python train.py --n_layer=9 --d_model=768 --n_head=12 --n_kv_head=12 --head_dim=64 --d_mlp=3072 --vocab_size=8192 --activation="squared_relu" --norm="rmsnorm" --norm_place="pre" --norm_eps=1e-05 --positions="rope" --rope_base=41600.0 --rope_fraction=0.5 --qk_norm=true --attn_scale=0.125 --bias="none" --tie_embeddings="early" --parallel_block=false --extras=["local attention windows", "shifted keys", "normalized values", "value embeddings", "hashed n-gram embeddings", "capped logits"] --init="uniform" --init_std_qkv=0.016 --init_std_o=0.0 --init_std_up=0.016 --init_std_down=0.0 --optimizer="ademamix" --lr=0.000192 --beta1=0.9 --weight_decay=0.46 --lr_head=0.00703 --warmup_steps=246 --schedule="wsd" --decay_fraction=0.869 --decay_shape="cos" --final_lr_fraction=0.05 --batch_tokens=65536 --seq_len=2048 --doc_mask=true --train_tokens=881600000 --steps=13453 --dataset="wikipedia_en"
Each number is 128 + 32 x the weight over its row's rms, rounded and kept within 0 to 255. Layers, rows and columns count from 0. The size above them is the row's rms in percent of the matrix's.

# layer 5 MLP up, 3072x768, rms 0.0207, rows 611-810, columns 416-447
size [ 98  99 100  98  94 103 106 103 101 101 107 103 101 109 101  96 110  98  90 103 101 104  98  95  98 101 100 108  97  96  95 100 106 100 112 105  95  98 104  96 103 104 100  98  99 100 105  96  94  96 100 105  99  99  97 102  99  99 100  95  93 103 103 101  85  83  94  95  97 100 100  94 106  89 101  99  96  98  98 101  93 106  98  89  97 109 106 102 100  98 100 106  91 105 103  87 101 107 100  97 102 102 102 104 101  96  95 103 100 104  95  95  98 104  93 102 105 102  91  98  97 107  97  96  99  91 104  95 104  91 111 101 123  99 101 106  94 108 100 106 104 104  91  90 103  98 107  92  92  98 100 105 105 100 100  96  99 101  99  93 106  97  91  99  96 108 100  92  96 106 101  97 100 100  97 106  97 101  99  94 104 102 104  92  97  94 100  99 106  95 105 100  99 101  99 100  95 102  98  96]
[[187 131 140 144 135 185 104 131 149  94  95 129 168 123 115 170 164  73 109  83 178 113 135 122  99 167 176 134  90 200 175 101]
 [137  88  92  84 137 131 150  96  99 152 119 139  80 130  72 121  90 116 176 153 140 142 161 151 124 135 147  92 119  98 121 129]
 [146 115 200  71  82  86 139  59 105  85 101 128 137 129 126  90 124 127 104 154 157 151  97 101 115 153 125 103  83 100 141  99]
 [112 126 101 171 161 100  93 119 202 116 110  99 138 128 122 101  49 101 137 141 153 118 145 139 141  94 211 102 161 132 188 124]
 [166 122  63  81 103 110 153 128 145 139 106 143 129 168 111 157 181 137 125 163 116 148 132 137 169 107 177  59 137 147 172 159]
 [163 112 121 115 149 152 109 149 109 177 100 129 186 177  98 113 104 118 132 108 136  86 137 130  87 164 111 126 121  66 173 141]
 [164  64 144  81  85 122 124 141 108 164 101  95 209 156  93 112 173 176 171 137 141 180 139  99 149 194 128 174 141 159 145 121]
 [139  90  94 199 131 148 150 133 125 107 122 164 135  89 133 127  79 106 133 102 119 139  90  88 125 106 141  95 115 118 179 161]
 [115 135  75 100 154 178 130 168 127 131  78 148 106 111 128 182 146 157 149 131 174 125 153 129 170 125 158 146 138 123 140 131]
 [156 136 143  77 123  97 119 111 225 176 100 118 152 133 180 154 118 107 157 133 134  90 132 102 124 137 190  90 124 124 150 112]
 [127  98  83  55 105 121  98 131 114  65 105 151 155  95  52  54 124  98 103 174 162 171 114 142 154 110 167  85 130 150 134 158]
 [ 77 120 104 121  84 113 138 150  99  98 122 164 134 117 106 140  81  60 125 121 145 118 144  59 124 178 146  98 151 105 132 108]
 [ 84  85  70 196 116 139 131 158 125  93  59 126 163  88 137  90 120 126 127 169 125 137 144 132 143 134  89  96 114 153 166 149]
 [102  80 114 112 116 104 148 164 166 136 111 112 111 130  94  57  70 160 105 149  91 113 150 110 103 141  99 157 128 161 142 159]
 [ 84  92 167 134 162 165  83 159 125 109 107 144 132 116 124 107 171  58 118 169 181 163 151 130  89 125 220  74 147 150 171 130]
 [123 108 177 118 122  68 154  93 117 164 134 100 145 148 121 142  43 124  92 142 126  55  97 122 126 122 163 139 145 148 186 157]
 [130 112 129 136  74 129 173 106 128 105  62 101  92  66  31 119 125 143 161 120 106 105  58 118 187 151 133 139 158 137 114 125]
 [111 118 112  89 131 136 102 109 105 149  68 122 192 147 141  79 162 129 107 174  95 125 198 164 173  92 137 143 147 132 229 110]
 [169 120  58  94  84 132 180 115 155 172 122 131  79 102 120  87 124 109 134 119 131  32 138 116 134 121 173  83 119 114 148 106]
 [101 105  86 151 120 170 132 119 163 126 132 164 161  93 144 120 159 158 105 110  77 100 136 135 144 117 147 122  94 183 181 159]
 [ 60 101 149 121 135 163 154 149 114 119 112 108 162  99  72 178 117 102 125  83  82  70 145 143 116 112 118 135  91 142  91 123]
 [114 120  71 185 141 145  48 124 171 136 114 135  85 170 101  83 136 122 174 128 121 115 139 132 101 126 146 136 198 119 135 118]
 [ 67 133 119 118 123  50 181 120 131 133 126 140 202 103  96  96 175 143 188 207 166 134 213  96 191 111 140  89 123 158 115 188]
 [127  83 164 150  73 171 140 107 105 116  70 105 201 129 106  92 183 139  83 161  67 133 149  67 165  85 101  86 120 202 112 143]
 [141  97 155 100  81 147 159 146 109 142 139 121 171 136  85 145 156 126  50 147 111 110  60 108 209 162 113  96 149 155  83 117]
 [159  79 135  68 120 111 165 125  93 119  93 128 148 152 144 127 171 128 112  86 134 160 156 179 123 161 184 161 132 137 148 118]
 [116 150  86 138 123 100 155 107 100  90 129  90  75 119 138 168 151 133 150 148 109 123 100  94 128 133 122 159 117  92 158 108]
 [106 144 145 164 153 140 139 157  96  98 125 150 169 117 163 132 126 152 137 165 107 107 209 132  99 130 162  74  81  76 145 145]
 [ 94 130 194  90 126  91 148 113 119 146 127 146 129 138 158  98 171 106 120 140 141 117  81 119 122  93 207 114 173 116 170 135]
 [ 98 143 120 131 149  92 123 149  90 128 129 163 117  87 128  97  87 119 152  69  40 177 201 169 173 140 179 115  80 120 131 161]
 [133 143 167 120 166 133 132 216 185 164 105 102 151  78 104  98 129 122 101 147 122 181 128 127 151  68 185 168  77 177 166 149]
 [100  86 136  93 129  60 151 101 184  95  92 105 147  62 155  93 114 128 147 144 131 144 164  95 120 132  91 109 117 152 158 191]
 [ 93  96 118 154  89 107  95 123 173 103 132 147  99  48 163 137 153 104  91 134 109 101  97  39 155  83 203 120  94 118 185 101]
 [133 134 156  80  66 102 124 123 126 167 141 175 145 114  93  62 143 143 118  81 123 156 132 120 119 132 115 124  60 146 156 145]
 [112  75 135  76  76  96 109 172 132 166  69 102 155 145  59 147 109 151 160 138 153 206 159 150 156 164 130 148 156 137 101 102]
 [177  75 135  83 162 111 163  79 151 131 152 187 135  52 145 139 109 116 112 125  65 142 107 185  56 111 161 165 139 134 105 135]
 [ 92 127 136 160 127 148  78 153 129 111 120 148 140  30 131 166 191 105 144  87 103 102 107 131 128 109 132 133 101  92 121 157]
 [105  94 132 151 138 158 125 104 184 132 147  96 170 148 112  65 113 159 163 111 112  87 158  29 187 150 153 135 113 111 150 163]
 [168 117  89 107 161 131 173 145 139 176  87  86 117  66 191 146 106 153 138  98  81 120 137 147 176 131 188 131 138  96 160 141]
 [143 153 126 129 166 134 133 143 155 110  74  84 102 113 146 129  77 130 175 113 118 116 144 149 176  98 188 101 148 131  89 144]
 [154 123 143 131 113 165 171  84 152 163  99 170 130 107 101  79 181 112 153 154 132 114 140 124 131 117 115 159 154 182 132 103]
 [135 103 144  86 140  24 105  97 126 106  96 139 123 119  82 127 135  91 146 133 142 152 104 136  55 109 160 110 131 151 198  63]
 [109 144  69  93 105 128 162 119  64 149 138 131 168 124  97 129 136 132 109 112 122 148 178 146 156 162 161 127  67 102 151 248]
 [119  73 103  93  94  99 161 110 125 102 136 102 204 155 190 157 109 119 201 149 134 119 170 141 129 100 216 121 151 114 128 167]
 [168 181 133 124 137 121 156  81 142 121 120 170 105 130  57 107 145 163 156 135 140 165  99 107 166 161 163 112 150  77 129  96]
 [209 178  62 133 103 121 119 115  97 177 141 143 173  75 173 142 115 114 160 145 171 109 117 133 110 134 151 183  83 147  98 194]
 [153  60 129  66  54 105 116 113 163 157  90 101 100 104 146 152  83 152 145  89 109 110 177 151 151 157 165 126 155 111 204 138]
 [123 129 204 168 118  79  84 164  84  79 111 129 135 145 131 140 138  96 133 144  99 101 129 132  99 122 144 160 134 111 165  92]
 [144 150 139  86 128  98 102 158 129  99 109 121 112 121 157 103 115 146 122 139  75 144 141 107 118 133 168 147  49  98 182  72]
 [115 110 170 158 115 107 167 119 100  89  93  91 150  54 105 153 147 126 155 144 164 182  68  73 220 154 128 114 150 113 120 115]
 [191 121  89 111 115 121 153 109 149  82  57  57 161 119  94  61 109 159 124  95 106 173  90 122  96 176 137 161 133 113 139 173]
 [147  84 135  95 107 142 114 170 122 143 106 142 225  92 137 135 108 146 124 143 144  91 121 122 115 142 154 126 160 124  95 138]
 [160 147 101 105 108 178 155 141 151 103  56  67 138  65 140 197 113 150 105 171 114 120 151  84 176 122 172 143  76 139 103 150]
 [ 99  83 168 148 124 158 115 131 120 230  99 108  99  86 117 134  86 116 148 142 118  99 156  88 177 114 118 103 156 136 120  76]
 [141 108  67 123 112   9 141 117 104  82 109  94 136 155 112 112 181  67 132  94 150 151 151 131 164 122 177  76 159 181 137 100]
 [138 145 120  84 125 126  82 111 125 135 136 153 155  88  80 113 155 116 133 162 128 149 176 115 147 116 175 156 173 127 137 170]
 [122 165 201  86 130  84 135 128 161 139  95 115 135 177 135 190 132 148 132 127 157 139  94 118 132 105 159 104 161 101 122 133]
 [157 159 140 182 164 175 129 156 148 143  90 109  79 129 152 152  82 157  99 117 125 143 150 115  88 113 130  81 138 116 147 157]
 [ 61  88 128 120 110 105 106  62 132  88 143 155 116  82 116 137 114 150  76 120 157 154 117 121 229 109 122 103 136 161 152 112]
 [141 114 147 131 117 134 109 128 161 153 100  80 149 133 100 156  80 110 108 136 120 170 131 164  85 156 158 144  94 176 155 142]
 [105  85 149 107 120 174  65 175 162 135 157 114 120 203 150  91 172  62 162 153 121 123 149  89 115 101  97 130 148 103 113  91]
 [ 80  85 174 127 124 147 178 144  93 131  78 145 182  94 157 140 168 139  51 100 122 128 144  74 105 124 134  77 147 177 127 135]
 [131 150  96 128  73 145  81 178 131 155 113 104 148 103 154 152 102 151 121 155 141 123 165 135 162  95 169 176 100 196 178 119]
 [130 109 152 118  84 114 119 164  85 165 120 118 142 149 129 114 167 146  73 131 131 150 107 104 150 138 121  80  92 106 145 161]
 [113 134 182  78  67 120 138 152 130 147 114 221  83 126 113 131 161 125 120 122 123  69  96 168 132 130 110 135 138 102 171 136]
 [ 77 129 122 143 133 187 121 127  64  69 158 157 106 148 105  89  70 113 180 140 148 157  66 146  77 106 116 139  99 164 155 181]
 [102  78 118 133 127  95  91 100 151 167 131  99 168  94 163 109  88 110 151 148  77 158 112 147  99 116  86 138  95 157 118 115]
 [201 146 144 130 143 107 127 106 149 138  90 177 128 119 133 121 130 131 101 167 203 112 120  81 172 136 179 125 127  95 175 152]
 [132 122 127 129 103 152 181 165 106 103 109 107 146  99  73  92 128  96 164 121 135 150 108  78 126 180 129 156  88 147 157 182]
 [163 137  96 134 135 125 166 165 144 151  98 150 136 101 135 159 125 131 127 175  74  95 139 141 161 142  95  64 197 180 151 148]
 [125  64 118 117 111 125 175  76 123  89 125 127 133  99 137 111 155 121  90  85 104 160 155  98 160 105 150  67 134 182 148 178]
 [171  97 149 141 113 146 140 151 162 105 106 153 111  95 110 107  71  92 112 161 147 143 106 155 105 113 121 130  90 174 122 156]
 [152 160  76 107 162 144 135 128 153 132  57 164 135 193 110 157 169 177  85 166 117 148 162 116 143 177 176 142  43 116 103 142]
 [179  80 126 152 167 103  83 142 105 107  91 145 141 135 121 174 130 118 139 109  83 111 131 133 126  89 111  95 158  73  90 123]
 [173 130  84 131 115 127 139 120 110 147  99 143 125 114  85 125 118 164  86 157 102 126 111 110  94 170 101 134 146  90 178 148]
 [108 136 130 132 135  69 126  62  96 108 130  91 105 144 107  73 102 110 138 160 141  75 134  51 167 145 103 143 123 150 161 190]
 [ 81  62 102 127 108 128 137 143 111 135 126 170  51 138 148 137  78 121 109  89 157  96  97 156  93 120 134 133  95 132 123 151]
 [119 101  68  75  86 172  82  36 141 144  73 135 135 116 166 159 109  95 133  82 147 171 160 165 102 146 117 117  93 118 154  71]
 [139 147 111  88 139 126 116  77 159 134 100  93 175  94 155 138 115 178 154 123  87 136  86 125 113 137  93 122 135 136 155 153]
 [129 100 137 164  70 134 131 150 149  95 107 127 103 141 142  86 160 126 168 139 101  78  87 120 107 146 149  96 117  63 128  88]
 [ 80  87 187 187 115 124 184 150 118 164 109  96 164 111  97  84  97 139 136 125 166 162  51 122  97 127 116  99 151 163 163 142]
 [146 130 159 171 103 153 142  89 158  76  60  95  79 190 119 125 104 100 113 169 131 123 127 162 101  91 122 137 139 163 161 141]
 [183 145 172 119 126 115 166 103 147  92  97 150 151  90 170 105  97 145 141 100 105 144 132 138 145 105 111  57  93 177 175 127]
 [168  84 114 117 138 139 152  96 110  57 112 139 108  81 137 160  94 115 153 105 167 133 100 106 166 120 154 167 117 139 174 157]
 [ 62 120 110  89 180 132 149 115  73 100 159  99  98 158 183 140 165  84 121 120 135 195 105 118 120 158 156 121 167  72 126 169]
 [183 100  81 102  60 120 150 145 181 129 125  59 152  98 100  23 142  99 122  91 149 178 134  98 136 138 165  95 120 127  95 170]
 [191 145 135 131 137 143 114  91 143 122 126  97 104  77 133 107 150 102 129 148 157 129 113  77 145 130 192 119  90 133 162 198]
 [ 81 148 126 131  91  61 103 146 168 151 114 161 128  96 158 121 146 133  62 202  75 137  49 113 175  88 140 112 105 160 152 157]
 [ 80  70 108  91 161 190  55 138 105 154  97  75 109 113  94 135  75 144  94 146  98 149 129 105 113 147 171 107 128 122 104  94]
 [125 184  78  56  73 103 123 146 143 151 106  98 134 154 111 124  93 139 109  91 155 128 130 150 160 132 128  90  33 145 145 139]
 [139 137 160 142 115 104 147  57 159  75 146 142 121 121 139  90 136 133 164  46 145 151 104 106 125 114 162 139 142 147 123 113]
 [101 189 135 128 117 145 175  75 152  95 152 104 150  97  83 142  72 135 140 135 124 141 145 125 143  60  96 112 116 110 142 157]
 [ 91 119 126 134  86  84 139  67  63 107 147  56 114 131 159 112 150  44 140  82 150 160  98  74 148 130 170 141 119 191 167 113]
 [177 113  85 178 117  53 124 167 112  57  63  81 151 114  94 116 132  88 138 143 132 167 130 133 175 110 158 112 160 159 113 157]
 [186 172 131 137  99 123 175 124 160 105 113 178 137 161 140 133 107 163 150  99 167 153 160 110 131 124 119 135 165 165 199  98]
 [210  74 120 127  78 118  58  95 118 157 138  96 161 128 163  97  92  90 158 133 182 100 121 115 146 126  76 120 116 196 154  96]
 [112 103 113 136 109 154 157 148 153 119 130 127 104 102 166  88 121 138 107 152 111 143  86 106 176 119 168 122 131 189 137 101]
 [163 117 139  68  92 148 209  74 119 111 132 100 108 143  77  89 152 128 100 128  71 147 120 104 116  81 121 130 117 125 114 177]
 [126 107 148 127  89  82 117 149 147 112 125 148 138  52 178 125  92 115 110 136 166 156 115 119 157 153  99 178 132  98 156 129]
 [130 107 184  54  95 120 129 147  97 117  93 170 123 159 132 156 157 145 112 110 130 154 199  71 142 140 126 157 145 165 110 220]
 [181  95 128  98 150 144 148 101 150 131 134  80 144 122 173 134  49 147 101 125 117 178 102 106  95 144 146 113 138  82 167 108]
 [146 134 126 111 105 173 134 135 112 114  93 126 194 118  95 124  86 126 144  56 188 132 167  86 162 114 170 131 126 129 150 175]
 [ 98 114 112 105  66 146 167 158  81 152 106 118 125 154 177 122 166 121 122 113 139 145 169 151 169 125 107  64 106 153 109 132]
 [126 119 139 146 137 111 132 152 156 126 147 110  78 104 139 196 117  53 112 127 112 188 103 142 156 130  82 113 113 185 168 128]
 [205  89 104 107 166  91 127 128 143 103  99 154 118 122 131  64  71 144 137 131 158 148 120 173 127  89 119 112 102  96 111  84]
 [138 112 161 118 110 144 190 108  81  91 101 125 120  69  71 128 165 142  81 108 164 156 166 145 125 124 145  94 162 179 165 107]
 [148  72 132 136 129 121 114 112 107 137  95 127 117  90 119 178 113 161 143 192 130 128 128  76 182 188 116 143 163  98 158  66]
 [200  72  87 145 181 129 183 146 126 162  92 145 176 125 114 112  71 132 149 113 156 127 101 142 126 199 174  96 142  86 117 127]
 [ 94 119 145 162 150 158 114  75 142 132 147 119  99 164 106 206  82  72  83 118 113 100  83 155 166 162 192 157 108 134 154 102]
 [ 88 144 141 137 129 114 111 158 113 135 114 151 171 158 162  99  75 125 124 119 159  97  90 119 154  84 118  65 104 155 136 198]
 [158  92  83 153 166 152 140 174 123 137 141 164  75  93 128  35  98 120  66 112 144 114 104 126 152  86 165 148 105 127 155 126]
 [163 109 132 151  65 163 133 214 176 113 114 136 113 127 132 139 146 144  90 159 126  84 174 123 129 111 128 117 113 101 139 147]
 [143 106 120 134 105 107 124 125 164 137 125  91 116  63  90 105  63 116 109 104  71 150 147 113 158 122 126 160 156 135 116 115]
 [121 168 139 122 132 120 130  95 125 123 107 104 156  75  46 122  50 111  92 101 132 159 123  38  92 119 167 134 156 136 119 129]
 [138 118 108 111 136  98 124  83 144 158 105 147 122 172 134 192  47 146 123 100 173 132 161 173 129 110 154 129 146 175 120 193]
 [ 95  98 165 121 146 131 178 175  97 118  67 133 165  95 110  91 194 149 103 138 164 133 123 138 129 125 100 105 147 157 121 184]
 [128 108 143  71 141 106 180 168 170 136  82  97 131 176  76 109 178 176 144 130 118 115 105 149 173  85 128 113  97 162  93 156]
 [137 127  72  84 132 180 110 139  99 128  85 106  97 185 150  96 136 106 137 138 122 190 139 119 134 188 187 157 129 156 130  98]
 [120 133  88 116  80  69 167 141 128 144 139 135 147 186 121  97 163  86  81 117 144 165 104  77 156 107 140  63 150 125 165 135]
 [109 116 135  99  87 105  98 169 134 124 123 118 154 128  81 149  89 116 139 169 155 141 115 141  97 137 161 128 123 123 132 154]
 [118 108 149 114 153 173 139 141  62 157 124 131 122 178  75 146 118 116 168 118 150 183 148 101 131 145 111 139  99 156 101 171]
 [165 114 193 117 111  84 164 127 110 158 138  93 138 157 161 109  94 134  88 121 110 173 152  49 118 157 167 123 142 116 136  77]
 [154  98 120 117  72 106  91 133 137 114  96  57  85 121 121 111 127  79 164  67 119 152  81 171 120 154 129 140 166 132 183 149]
 [130 156  92 160 130 165 147 116 122 138 117  99 161 162 158 163 149 130  92  95 127 102  68 177 141 146 164 112  93 147 152 128]
 [124 147 210 100 150  80 119 132 105 154 139 112 135 149 132  76 121 120 139 151 136  87 136  60 102 105 102  46 131 179 135 111]
 [103 129 181 120 100 118  89 105 142 155 121  89 134 110 134  82 140 100 117 195 114 125 176  69 105 140 149 145 129 199 132 100]
 [172  87 161 128 185 150  99 141 103 121  89  82  69  69 151 143 131 142 104 169 151 122 175 149 139 121 172 104 102 109 154 143]
 [142 122 140 134 144 120 128 126 150  89  82 124 125  99  94 114  82  63 126 103 110 158 148 129 156 180 137 152  97 123 111 151]
 [ 61 103 167 102 156 177 156 141 135 130 109 160 138 155 158  87 129 141 140 109  67 180 147 119 146 131 130 118 123 132 164 152]
 [153  99  91 110 183  78 154 113 145 140  96 112  81 172 134 136 193 100 107 104 189 145 126  99 102 162 177 127  94 128 166 190]
 [148  93 174  78  84  85 111 142 183 137 108 102 153 128 129 111 111 107 150 182  45 138 197  85  80 102 187 116 135 157 147 166]
 [144 107 180  93 106  85 145 130 119  60  88 156 163 136 120 107 195 145 141 164 106 169  96  81  94 158 109 123  82  69  86 102]
 [147 124 110 159 131  87 154 116 177 129 123 147  57 132  83 127 131 126  51 113 139 129 162 126 181 157 115 166 129 169 148 113]
 [114  56 153 129 137 118 120  74 126 135 100  77 124 148  81  81 112 118  87 184 119 127 133 120 129 105 137 120  90 189 201  84]
 [ 53 130 142  95  57  94 123  92 139 172  85 175 172 160 126 105 187 143 162 116 165 151 148 122 111 123 199 119 141 143 151 104]
 [173  98 175 127  73  79 118 130 111 132  84  91 128 108 107 110 173  68 142 191 108 195  46 157 152 145 136 120 141 123 171 183]
 [158 104 115 122 159 134  74 156 134 127 129 155 170 158 152 107  82  92  96  94 131  56 139 136 112 127 137 119 126 168 135  98]
 [167  77  68  91 181  93 131 143 151  84 121 173 108 159 104  99  73 138 157 148 132 139  77  99 127 146 164 130 155 133 207 137]
 [ 99 136  91  61  84 123 146 105 135 134  95  70 118 150 128 129 128  85 182  97 152 109 131 144 116 181 111 174 139 115 106  88]
 [110 120 128  83 156 101 152 152 122 157 128 133 105 182 139  96 202 152 105 174 174 151 127  97 108 124 130 123 164 140 161  93]
 [137  97 105 133  89 140 115 142 144  94  97  65 154 120  91 138 136 117  99 129 160 144 156 139 139 144  90 137  47 105  97  91]
 [105 103 146 124 107 148 112 101 120 144 119 166 172 184 180 136 146 149 147 156 123 124 231  92 163 146  98 106  85 104 184 124]
 [135 103 140  53 119 146 103 131 105 142 135 149 131 118 113 153 143 113 134 146 140 102 124 128 155  51 129 107 163  80 115 119]
 [ 95 131 106  93  93  63 128  96 139  99 118  94 116 146 129  74 171  96 144 119 121 172  79  91  60 108 124 149 127  86 139 105]
 [ 92 106 181  66 145 143 128 121 110 109 109 105  73 132  90 156  87  78  94 120 144 165 141 158 149 121 132 120 106 182 152 183]
 [156  95 157  70 103 188 217 132 113  93  96 142 148 141  78  98 131 107 119  95 158 124  97 113 161 162 119  67 135 121 111  98]
 [ 96 106 116 134 100 144 144 119 103 156 113  98  81  90 131 137 150  62 120 104  81 117  91 115 117 106 150 109 108  85 166 121]
 [113 105 105 163 149 100 185 122 108  45  87  79  94 118 123 139 128 115  88  94 103 113 120 104 166 107 155 121  84 115  99 118]
 [121  90 142 115  55 110 116  77 150 123 130 153 149 152 117 147 136  81 127 103 103 103  92 136 134  96 142 110 174 177 110 152]
 [111  92 199 124 186 114 108 152 145 137 141 112 148 132  88 136 117 137 107 113 164 155 151 132 129 113 122 103 106 112  84 119]
 [ 82 139 101 168  28  73 153  87 154 131 130 141 100 100  88 154 184 136 155 144 139 176 137  85 178 103  95 151 135  88 113 167]
 [122  74  99 131 124 137 119 172 114 127 115  70  91  82 107  84 140  84 142 106  38 113 141 174 161 133 144 101 179 142 157  89]
 [136 117  66 139 105  90 115 131 136 146  93 136 109 138 138 119 168 125 146  97 156 136  84  83 122 146 230  85 122 147 184 158]
 [147 155 119 146 178  75 141 164  82 136 111  76 132  68 116 132 212 131 103 137 103 134  95 101 167 136 136  92 169 157 145 142]
 [147 155 147 160 137 115  68 131 177 112 104 138 115 117 154 177 183 101 141 124 146 145 113 163  53 144 108 144 118 138 127 121]
 [103  74 106 163 131 136 176 111 119 181 148 119 111 120 107  97 100 148 144 139 139 164 129 161 129 119 173 153 118 131 132  57]
 [ 99 140 125 110  97 103 157 167 113 129 121  92 181 165 174 151 120 166 165 149 150 116 100 101  99 168  57 135 148 176 145  97]
 [180 105 144 103  56 179 172  50 125 201 119 158 173 116 134  95 130 138 150 124 128 147 108 142  97 112 119 152 163 169 118 180]
 [ 72  71 153  92 118  98 119 114  96  90 120 115  75 114 135 118 151  75 102 158 147 161  94  80 147  69 157 151 142 152 132 123]
 [184  82  89 127 137  92 177 177 104  89 138 140 172 145 103 118  85 165 102  79 112 183 175  84 141 144 136 120 116 129 142  99]
 [134 101 114 130 131 129 110 169 185 148 121 103 130 150 102  67 139 140 162 169 179 135  75 119 176 107 129  85 147 128 133 156]
 [135  81 137 175 151 169  96  66 108  68 112 115  99  88  87 165 118 129 156 185 166 179 165 119 168 163 166  98 115 111 115 114]
 [136 118 113  74 168 129 238 108 148  72 109 146 141 127  97 119 125 120  85 117 167 142 203 122 176 131 119 122  67 147 106 135]
 [120 101 133  85 131 100 166 160 145 182 114 188 137  95 120 125 120 168 146 200 111 144 165  78 152 127 202  80 182  78 195 204]
 [157 167  99 110 164 123 221 102 127  92 128 108  84  85 144 117 180 180  85 176 129 127 176 157  92 121 127 136 109 168 155 150]
 [119  74 112 157 154 124 129 101  87  89  90 164 163 143 129  96  63 206 183 128  70  91 153  97  93 151 104 153 130 109 153  87]
 [154 109 135 118 126  87 151 147 172 138 130  87 183 136  89 128  89 162 110 104  65 130 161 120 184 148 157 166 126 116 148 180]
 [143 147  93  94  91  73 125 134 134 171 140  99 164 142 135  99 100 110 154 139  79  96 196 115  99 165 122 136 128 148 139 175]
 [153 111  98 155  99  77 135 107 157 160 128 113 138  67  91  84  85 146 169 109 121 144 142 115  94 119 139 115 131 150 113 173]
 [150 125 102 150 115 108 101 136 141 148 128 122 168 118 135 125 108 144 114 160 171  85 165 141 173 170 142  49 148 101 159 160]
 [127  93 152 172 129 158 119 101  85 113 128 111 193  58  95 132 142  83 155 145 118  83  93 122 160 118  90 192 150 115 129 113]
 [115 106 165 118 130 119 122 187 124 129 112  90  90  93  86 110 183 126  35 179 118 128 157 143  76  80 176 116 156 139 170  76]
 [137 116  42 121 165 133 171  85 118 144 128 122 167  89 117  96 118 125  99  97 192 175 109 108  85 117 123 160  84 110 117 140]
 [ 98  89 150 163 126  83 142 120 115 151  83 106 142 170 127 168 104 145  88 124  93  76 124 121 139 173 107 135 161  83 152 129]
 [143 133 131 164  60 111  93 124 149 128 101 154 110 145  86 199 150  98 116 179  93 102  91 138  83 133 140  98 127 152 143 151]
 [ 90  99 124 172 115 113 129 127  87 156  95 142 147 159 100 129 131 135 111  95 170 126 152  86 152 154 190 160 126 212 104 128]
 [133  93 125  46 114  68 115  88 134 129 138 127 190 131 107 102 117 151 127 166 160 116 163  54  94 148 166  78 114 126 185  79]
 [168 112 101  43  78 137  59 151 103 120 110  98 143  62 123 141 173 114 116 107 132  76  95 174 104 132 106 160 127 132 106 146]
 [171 118 188 160 122 112 143 134  88 114 108 173 197 170 114 133 151 102 135 152 167 100 137 134 121 156 132 168 101 158 162 149]
 [114 121 169 149 111 120  88 148 148 117 108 119 120 104  88 119  90 178  82 126 103  83 107 126 170  89 139 135 140 175 163  88]
 [176 131 108 142 130 105 188  53 125  95 126  20 157  73  49  84 151 163 117 165 113 110  89 146 168 107 184  76 148 148 133 114]
 [ 75  91 117 118  78 169  98  91 132 118 109 135 145 139 124 118 174 135 114  98 102 139 101 124 103 153 154 160  22 144  98 124]
 [126 106 157  96  85  86 134 174  69 125 120  99 155 112 170 103 148 159 128 133 118 137 141 114  83 100 136  70 181 136 139 111]
 [126 123 170 132 123 115  72 160 121 197 106 162 138 195 135 158 146 185 160 125  74 156 161 124  91 139 151 140 155 177 144 151]
 [115 139 146 121  80 129 154  84 118 177  70 172 114 130 111 115  95 182 104 143 146  80 105 142 152 147 144 153 146 154 176 101]
 [104 152 126  91 114  93 153 101 136  88 138 125 173  94 114 162 105  94 178 142 142 150  86 124 108 118 166  97  86  41 130 131]
 [110 134 158  81 112 184 159 141 144 113  83 141 114 125  93 110  80 165 133  63 133  91 108 179 135 139  79 142 158 113 164 141]
 [175 147  95 158  95 123 135 152 110 145 128 116 110 143 121 103 169 132  68 107 130 137 122 147 184 199 146 175 117 144 128 175]
 [ 84 129 182 120 168 128 122 143 206  98 141  97 144 104 160 151 120  89 154 125  95 152  97 125  99 157 132 108  89 145 111  93]
 [152  72 131  98 129 181 162 149 124 111 135  95 136 146 139  73 108  63 137  75 144 202 177 110 160 148 124 151 104 121 159  87]
 [137  99  93 115 114 113 177 110 164 110 129  74  99 148  91 154 106 150 122 126 142 100  89 106 141 165 162 133  70 146 145  89]
 [ 72 135 135 183 142 153 164 177 149 116 128 142 144 182  92 127 141 110 117 131 155 133 114 133 109 122 128  76 112 115 199 104]
 [118 133 156  90  69 131 161  95 132 109 127 100 114  91 123 101 101 164 137 131 139 106 101 118 128 113 180 146 167 145 124 172]
 [173 148 151 140 119  70 144 120 182 189 124 122 128 150 118 127  97  96 160  81 138  76 149 112 117  87 191  84 131 127 138 162]
 [ 97 120 123 100 148 125 112  96  79  82 127 102 149 140  72 103 161 121 137  72 128  74 123 166  87 134 159 130  94  87 148  92]
 [130 116  79 109 100 148 106  82 129 179  82 106 156  99 152 190 145 103 101 108 106 108 172 131  92 136 116 103  77 118 154 119]
 [128 129 193  86 114 130 144  86 117 113 134  71 150 105 142 112 113 134 173  54  77 157 143  96 126 130 213 142  94 182 136 103]
 [ 72  89 100  90 132  77 162 143  95  97 122 151 109 167 141 139  94 128 125 155 146 173 148 123 108 155 139 120 132 115 153 102]
 [205  74 147  96 129 103 178 169 161 108 137  96 121 142 105 112 123 128 152 142 126 113 113 116 131 169  77  77 161 137 113 163]
 [131 137 138 169 161 129 184  90 128 141 134  72 135  65  97 143 121 116  70 134 170 128  68 134 174  74 122  76 160 101 151  87]]